Weights of a small transformer language model.
Size: width 160, 5 heads of 32 (1 for keys and values), vocabulary 4096, 4.08M parameters.
Training: a variant of Muon for these matrices, 4881 steps.
Each number is 128 + 24 x the weight over its row's rms, rounded and kept within 0 to 255. Layers, rows and columns count from 0. Numbers have three digits each. The size before them is the row's rms in percent of the matrix's.

# layer 7 MLP up, 448x160, rms 0.14, rows 386-412, columns 0-79
113:156156133144084128114155126108133118144141110123121155132077119135151175139077155076123157112120153108148167112136136121094095126145115095127140136143122133114133140164091144132124104127112112077130102144149105080125114163124094107069105121
111:159095138100175161081110126105155104129119109134097141164129155107153125166098098126107104094119141135098155094162111154093073098109118124119174113127098135140146162159080125094124155132121122099142113145139150088154109097132144134150163086
096:118107107075102090094102105102150145126154152097103125133092121157161137099112122121078103161125085132126129153150101148104091106149135098098082132087156102144175137118150106153139111121114137141177090082172120127111136140166137093111125092
095:129157102165107143107101107143091133139149170130120110158150139146147135098117145117111091159111163154148112123147125119133107052117125127136111137099102147176109111101144141149123100127131128188144129140144131170183147095079087175151077131
100:119124140094121129110095148104121137109157114172129126124133104106146128095133103103158119129089144130113138128119112138134148060102116092145146146154139154094129143158150154129168128118110086136161108129131118122144146114104090139089158112
089:121123089139162106114164168136143090103114084090144121168114117123144129148143140142122117129137169106082132146095152109101086146099179139104116118151125109127125175114148122130163119148132111106169112141122161132172101121118153115191146108
104:171116164129126098109142160119140101123136102090137090131090151123105121144108141119079142134089138120124167150114154140107088131157126174150144120109137107134130115099127138106122116147138127170127119083131129116103161113140154139122166137
101:176121171117157103172102156125118131151166112116133107149122163151145140092124089122122098117120141106110151129088134117100138149122124142100126153178136136124127163173106171115128142080103124105099099126131134110155135130135134141150150166
106:122133109132137129102173097117109149108104119122179149144102148100163154166119153148136119126121148054133118118117103149086134114166135163090113111112152180159128157111137171121142094141121143124114093128100105146160165134134145086139098177
092:099163120139113117129124132185141095143131133113132148129166111130161120137130065106174148145124101153140098137171125138121170095146102118117136150131121134131161162131141086130108131154129116165141108083107111090140185177128129170145138170
094:124189138129100114125137126088144070156160113124115142108104129092156147087161141136156145139111128140124134130148123133138118100153129149167077142153105134099143150113138073098137113119141123139135116145131114125145144108127157118181109136
098:120103107151076090146158151110124143130139137149123110143136158115134134131091144182112141135075108145133150157098085148124129130118097129121103124097126098109122107103121082144093184115141132115167124158114115103109162119154123138116100096
099:134125129124154115112146149151104149113127125107096121102151135139121078115165174107124124085133167107126105171098108143132141131128101155108113144128152124149136098142122126136103131151141125113095157135146121124170106135126087134120112149
099:125165173104120138118157154151102128157157169139165136121116078146140131096116159110120105145160151130107115069113107139082151154109074157151146150083116142162092106105141109142114110167144197128117135117119114115146127113093140091164120122
094:109171139100144157112137143177111145123111151126085162103153155145160125137128123125146117119111085146060116127134138180116122120079122131134138117141112147144119115112153115134144157121144151146130129089113125129096130195133106114107175134
101:099058131160129135132134100156141136113137106126087135116115134128113163133135141093131138133138102119154102135124111112110093054137122092158113113123116097130128125102140148114133178135105089096102098108118130099127127104137120076113110096
104:139136131113112110143147101141156157154132136123128117110140128124106149084109146124091083109140111076118134105135090088128189095107169129118115125082105174122091191095125119091116113151111120158106118105110160143152173085114149150146116140
094:102077111191102129122144157140147062112136122132162142149106115133114130139116101133123122173115141095135129143126141133133119152126157145170129148127114107120113108106090186086092148145103164143136142124096161120140121118100096126144123158
105:185081136149116108131159104112137111142091141122086104131147098119137126163065150099116089096122172100082133143134134163134138159141130143126157124142101124155126172191134141155122114113125134179158157116153109068102141137106110150135117098
103:121151136140128143114123128125114149138102102132111090154104122142052128114096059110116176135148100147115107133111120120142116133124148114128148123164127139152139130122156117138155142131144126132168122077197143126126102133110114146122116139
098:129135161134150110159151080135144138146133133117102104120136166093108164149130136133111055129119141082146115101082093146127179149172126142116164111135126128131118129131109110083089125128111162085133183126098113144139108117140134105110114129
105:095161123143171133092114135146126168154141097107134128115111098121090158142107115118149125130137099128134137058152125115138119118134123158120123108160117126086135166133140160150159144136146118145091099139149132160099122105124111095105125120
109:145110131139093147110124121104080138074188140129170135140141146128100156088120108089096114143133135103127125101135157134143149163107128132118146109137104124131135130094131140088155134114116107097113117112135120088140092094161091099117143140
102:144127092132130132091145122117141144072139106099141149185114141125129153108153162135138090114118128139101103097147153118140110090083160128152115120116125137110136100114128107146130097181127143161102117137160103081162122134145143054123158181
094:086120069153118093147157112147137113107139114104142134137126103139115088113165141149152112118117118143087125172084128118121131119122137138151119103143136135125163131122142108143145112128137092065120138154141151101083139142116143149155116113
107:124124154140125133097118127168133125130156132144103173139145146145133129116141134133128089096137142130152134117135131147163118110149159143161104126162138163161101116126131128161125145163136161087104164158123141179113097159125126169147139112
100:180118125104178169127131120141163141131084100132113116120130169095107130127101124120090117113112125127118157155130161135148149130124138133141120107167160145108123088141133136093206152112115118149146132141146149088129122152115162102116142114
# layer 7 MLP down (transposed), 448x160, rms 0.0577, rows 386-412, columns 0-79
107:078145157110109125139118108139111101103091112162155149129113121139126155114131061130072149128135139106141103128119138147161094128109167160170130114153124158104122149094150113148088159133176175150141112120131136124108115105128099120186117129
110:142177122106132125162153145159137139125139089126177119172131148182174122158155094142115112113119152128166115137141148136118129112171152114089085111112122119162129107105159146115141126102141146132126105107150101160090156128110114161133093118
104:126157053147136162129165134145097144138149102186139091111086146078146141125159168133124144136114118102134162130181081086135132127104126142141118130127105110109128157120117131106142115172115124183146140140122129136095177151080108137124097140
092:109118120121135122126146152128108138120127105142139167092134126116096133159115163162104149087115152119127114167126124099114114173118115124163127157195167122147142124113085137137124156121167115167138118127125152147055101113126115088190104078
108:082137180141160101166121113129158173108129107140094099152116133112127132140151109179137148138109144123141140084139121115128162155123124148125119132138147130136121134175135113211122132120141160125081110133100114084093133182140136111110152122
095:106108044100151112166130087101116163108101137129091155147130146163125114114116148154148164145126145103120105152166118114111113108137088108125126146141122137103104091160116179105119092147136098144101136137133103116078177092117102124131135118
105:123125120148136123095192125149145130088148151161142137100106086113131147160098136115094098122147115122136130075137110135124157165095106136124152141132117118133133131147131148121133152128123145126161131170154154147082123127120108112144159109
106:112137158167201179123130144121099134150141056109124094134079132125104092096185132126177152160111082126120123126151170128127119137117104188157127118148146122117175118125163125121126128101116162106110167123127128134131136112125102131109099106
113:125127096137124102229166125142130129154159129141122130127151151118141116156088128139166170143067108120069131158140089132153113174129164141106118126129154118155139147108159118122151134107132127127125134162161124121102130108105154118162162105
093:152129213098144142104163099077113148095142114156105126129119165122144116100123123139150120122144149086093118127157129186154128098152105168112087171138127113146142077120109102096109138118136105115118099129119133119089123151166154096106172136
098:142142082075175107138090139125104114122109101101100154097139142092095121126135099114129154131145102129099066149132123120132102139104181134113102143156133082097169134100140113143149121124100134129097133132131084090088090166154108115095103129
102:147112080119157090196168122163151124157148109103104159131147153124136122121124132106125150113127135100075109143141129127123131137139095118110120147174141099147106136177076138122139099093107103124147143122169137179087089135097128114098149156
093:149139130119103158172138074131172095127154156165133124109119140114137106131112134127128116153106130109079123131083137144130190166073119137128116164095107135136117152081117131137131147155132113104119124146157130160131207105151110116153162136
097:171084130124138117138137089137155080157123138127157138085158156122113143123112104182112124105086100096100119153148097140129107128143173096139148152146120118123127170134088167076156133144110145178105111140150131173117120117148158122149156123
099:141107200118111162086135138100170132145124156121133125140139140125152109153139119109131161147172106133105140127137122117137121108153114126120133124119158121130088115132107109083143140154150141118126155139134099114131138114103116128139124127
104:144187161160137122159174143130109113103177126159149110129140180128071143131139158133138107133141110156127115117132179162150154095120174126105113128093130135134134161122137148126107119134164148095143115110154149123154181112152128134084142116
104:136126115117137096085145131169127143135115161087136111160108136127181120142156143103097149134130098124122131142136159085159112163102083149133110119137176088142108104128130142180141149100153134087105161172113092143134117162144113127083127121
095:157145117127196131128116163108121078168128130129150118120166114125165113139162177176111106147145122138139142116099115115113131126148131125114104070141127123164125116166142154140146153108096169109128162125131103148110122171158154143082121159
106:140097090124109137119087132131108148140148125141143143116105136127096104153150113116136153147154099075087143122170145165130092119129136162133131161105111122155174105143100093139127094131199151103106151113109098170152119151126109118158091083
102:117171163125123135076140134159172147093145127144134115145118153150156114177135160152123116098172117152117158104094109136142149172155175115125140135060095112100125141133109133163146116105092112137153104159108151133108135090120100131142093104
101:153154161135095101134131142143073096115133115157145114108146130127121169166090097094132115118128134145150174083147155160160151104110141118116130132093126097141108158106121113123188117136120118129146159150146121135096133130137102150018158155
108:125109160082101158120125094097158139098132078125122116163121101113145097132111137126130103118173148080141132174125095130135116112159155135152142149109111140120138115123110119064079104135154169116148145122151105134071137109123155129188146161
103:132099117112125124133045111125110090132092101158109114112114119120126176101152134173132160096115121137111122124114117117120126133114115165132136109138140091165089137086102108167098118144128133104072084118111140126149156131162141155171145122
103:130116094121151135138109125080160167130107156146107167122119143181153126161145133113118139135137101134138144139144118163150141149147152132154101115129140112065157114128132120126159103152163065111190138091157107186133095139105126092133147141
093:128120079097164132129066094142132117133126120144162147153141116145153168128147162106055148137112108142133168092122170101139112122164118129085128131123114090143111132104128138157119124124111130120143143155110087139110137153171124180130100133
104:127138119154147076141113147124109088115128097122116112135116127092209130115092108138101163104142048155086108130132148145128148121140130121114123114131158134137084135167134121140136138175150157143086113116136170099136114103117122155079127110
101:108129132129165092094118117148122118105127071142121091148076101164149123116134098145142151155091143148148106130115151161146149159162123123143137159163114079140149137162142106167129135157093150126156148114119072086154131066121127096129123136
# layer 7 MLP gate, 448x160, rms 0.129, rows 387-413, columns 0-79
106:111177149144098142172126144154136140135107130115150109128151129126165146099116074145150123118143146141143108118130144127131105093139129102087097089131132099118111117103174097152141079091143118123123130128127124133075180162106100179113104173
102:115107112153143127153141133106136116132139133119097140127134102140114136145129131138074125131127150165137137112141159132146103122078121094138152132108091131111081101177132075097171126148123114110116113084080119104163133116116106090155140131
096:109160097134114142128122138060128163153129109168142146141118133129134078136171113126120176134111150117152128131146162142119109115108111085139123108134184116114154100161117122124152121124103095173125122164093146087155100112110117099133142160
113:105137133125122095170081102154082108123127130165134124112118132123168128177109139124124111152146127093075120104130107141090135135137178106164099120155153107095096117134132125154135162115112158143125122110138109135130132132120071143110103118
099:128138105158150123194073128127109110128148165128096098141131159143183128131146138162124119107125115111112157135125123118119111123107109146155120105114142144073124127124140132179119145127123152165156140149132102148120158156140125135119138060
102:113085154147094123172137102094091107167152113117093138117143141134133118121148169148146111126144126116153139132142127138114116097127123099176082126112169114135146133169109126142144102126179126126110143179128126140135097175135132121104150101
109:161135157108126161209116160100169094137138156136165119143145122111129121085142068135155103113114150125153160156162108132155134148135086144124116121144108108119152142111088087138133166073142126126105137131131132138102132109107131137105128102
104:130122169145124097134150116156103079147080119152149154111108118129114172089102156145078117129136114207122150121087134142139158157071142126136128109086144092103141150126100157098123135146147101115120130163108125120126137125095089134095124113
092:112168162164103157143137101138108109091135142171176094116119183128104150097131174143118095095157136107121132116122126142131140134093136102137101122116178147117154097160133157126115136116131159120147117213124137138133090128136119105170166127
096:147115174181163180139126137136113152104148133090127120130131149123130121147120139149116135133166140137150117145110134153072084095125153134123142123115119159169117115129138128116148124113177131127123122150091163069173140147152104103137154163
106:141122138092113120136126105113137149146091150137147167144135172129178150172159114105137120116137133153090131111152122139163156114201150124200131139099176119134132130088177125123122111132131124163108092134127108121183114130151139131082149144
098:120137110150133155103109137130104107096085132103156109117083134120108122106162156093104109136181123116125121127154104134139127156116110153086087155141133168116134140087131124091158081138122142145142111065176152159107159114127179158114118132
101:149114141104097119175129129112120122157139136131126156203105125144118100129144135169125140140157160117133133138089066131111167165153093150115162116141132130084145116149160126115136132168126143149100119109167064136167101150137134093100131118
095:129071106153131135173125108094149101120135132104127102175126141132159127129116083155141125108111130139161162161131120112112157137123174165145131121112152097106141144118120148115151099117127089107099161101100118131103089055126115108155099160
100:137136178106111170112141157146074167083149102126132149133150139099092069117133161121169154118110138118158140124155104121133112117122129126143141162122129129124117113108149098129124123104165140111132129073158138130131113176122091136107119116
105:071120131162109145146110092128109137103154133114135135129092149122073123186126111093152154126134117114147164142134117131142113125167162083113128138134136127139070126120144170114114127133142159088103097137132158105147170129140146085098109089
094:146157209119152105107091128147136152157109155128092122158143123150123127131137121108143122128175109137106138131128161137109131122107072081082096100144149124093129124167110109127162132130134104087126140141129107075107154135143140105164143121
100:100108160141102147123145141145108116117165133117118185119159105040161091140123113078146123134122117162116144157147130140123127141168154137113142172141105138104133110126121121144095128094118116150102099104119146162140169101130121139092078128
102:143124148113124113141089059154087120131121103126089157097124135161108100129106143152150128092126142145142105156143150102161116098095108105148137142162129139130147128106122122126134189124123086072133144149123160128129163131146160116131124173
109:150155116125150130145137164140078131125173136121156119128128143107104141097121150087132135135138118128130152145168135140110142079128145122133077119115137097167126085105151155143115193111114077143088173129090150124111179119087131152121142152
111:129117168111141115125141191105145158159117154135161131109157095122117173104150127102124183083117089116122141114122147118152148127100107159096125162138124118173102124115151101080101158105145111161094104159120170127168118084095115139148109104
104:152105140157104151152122139144097118099143104122133120110104122157143180120100145130140107160121122102155126137149167100174106104159129102176171111154154112118132070119190095146123131143103132128121167100126141151107155128164110185111077135
107:130138115147149099123138096084116069111150152104126125137118117132161132097129172139132144176177125123146139128151138177129091150120119121130128157100165124068127118140153084156136130116109116154141116160162148122143146110090173079146141163
096:079139131126094147169199190121087104152144160082120121134103129125158117143126166139132138118105115150135128133121135115148121145130123141152106111159132132114136116118124112123163163126107187127079138111136177158096085110131111139133103160
102:111133132118108119141129165143129124108134091161116169086091123142073099138136159150119138136166128131083159131133152096095105154130110097189147108134114085116126141138155154158115137131141127140123127115146123090097127152107126075144138101
099:147139134196128142146152124125114150147120144130142118128174141121121148150088136178111104135102147125124167139125168105178196138131139147125096160147159120081115091123156129116127114105114137140115123120123126105128094140088094139185143136
100:102102156090094115149135138134168144129117104123129129138114115124103087155186118133131143118119155138137128133117172132141145137105172079094108132104136112121122122138182140172121083165180098157116127140160088120145099130103136095128113111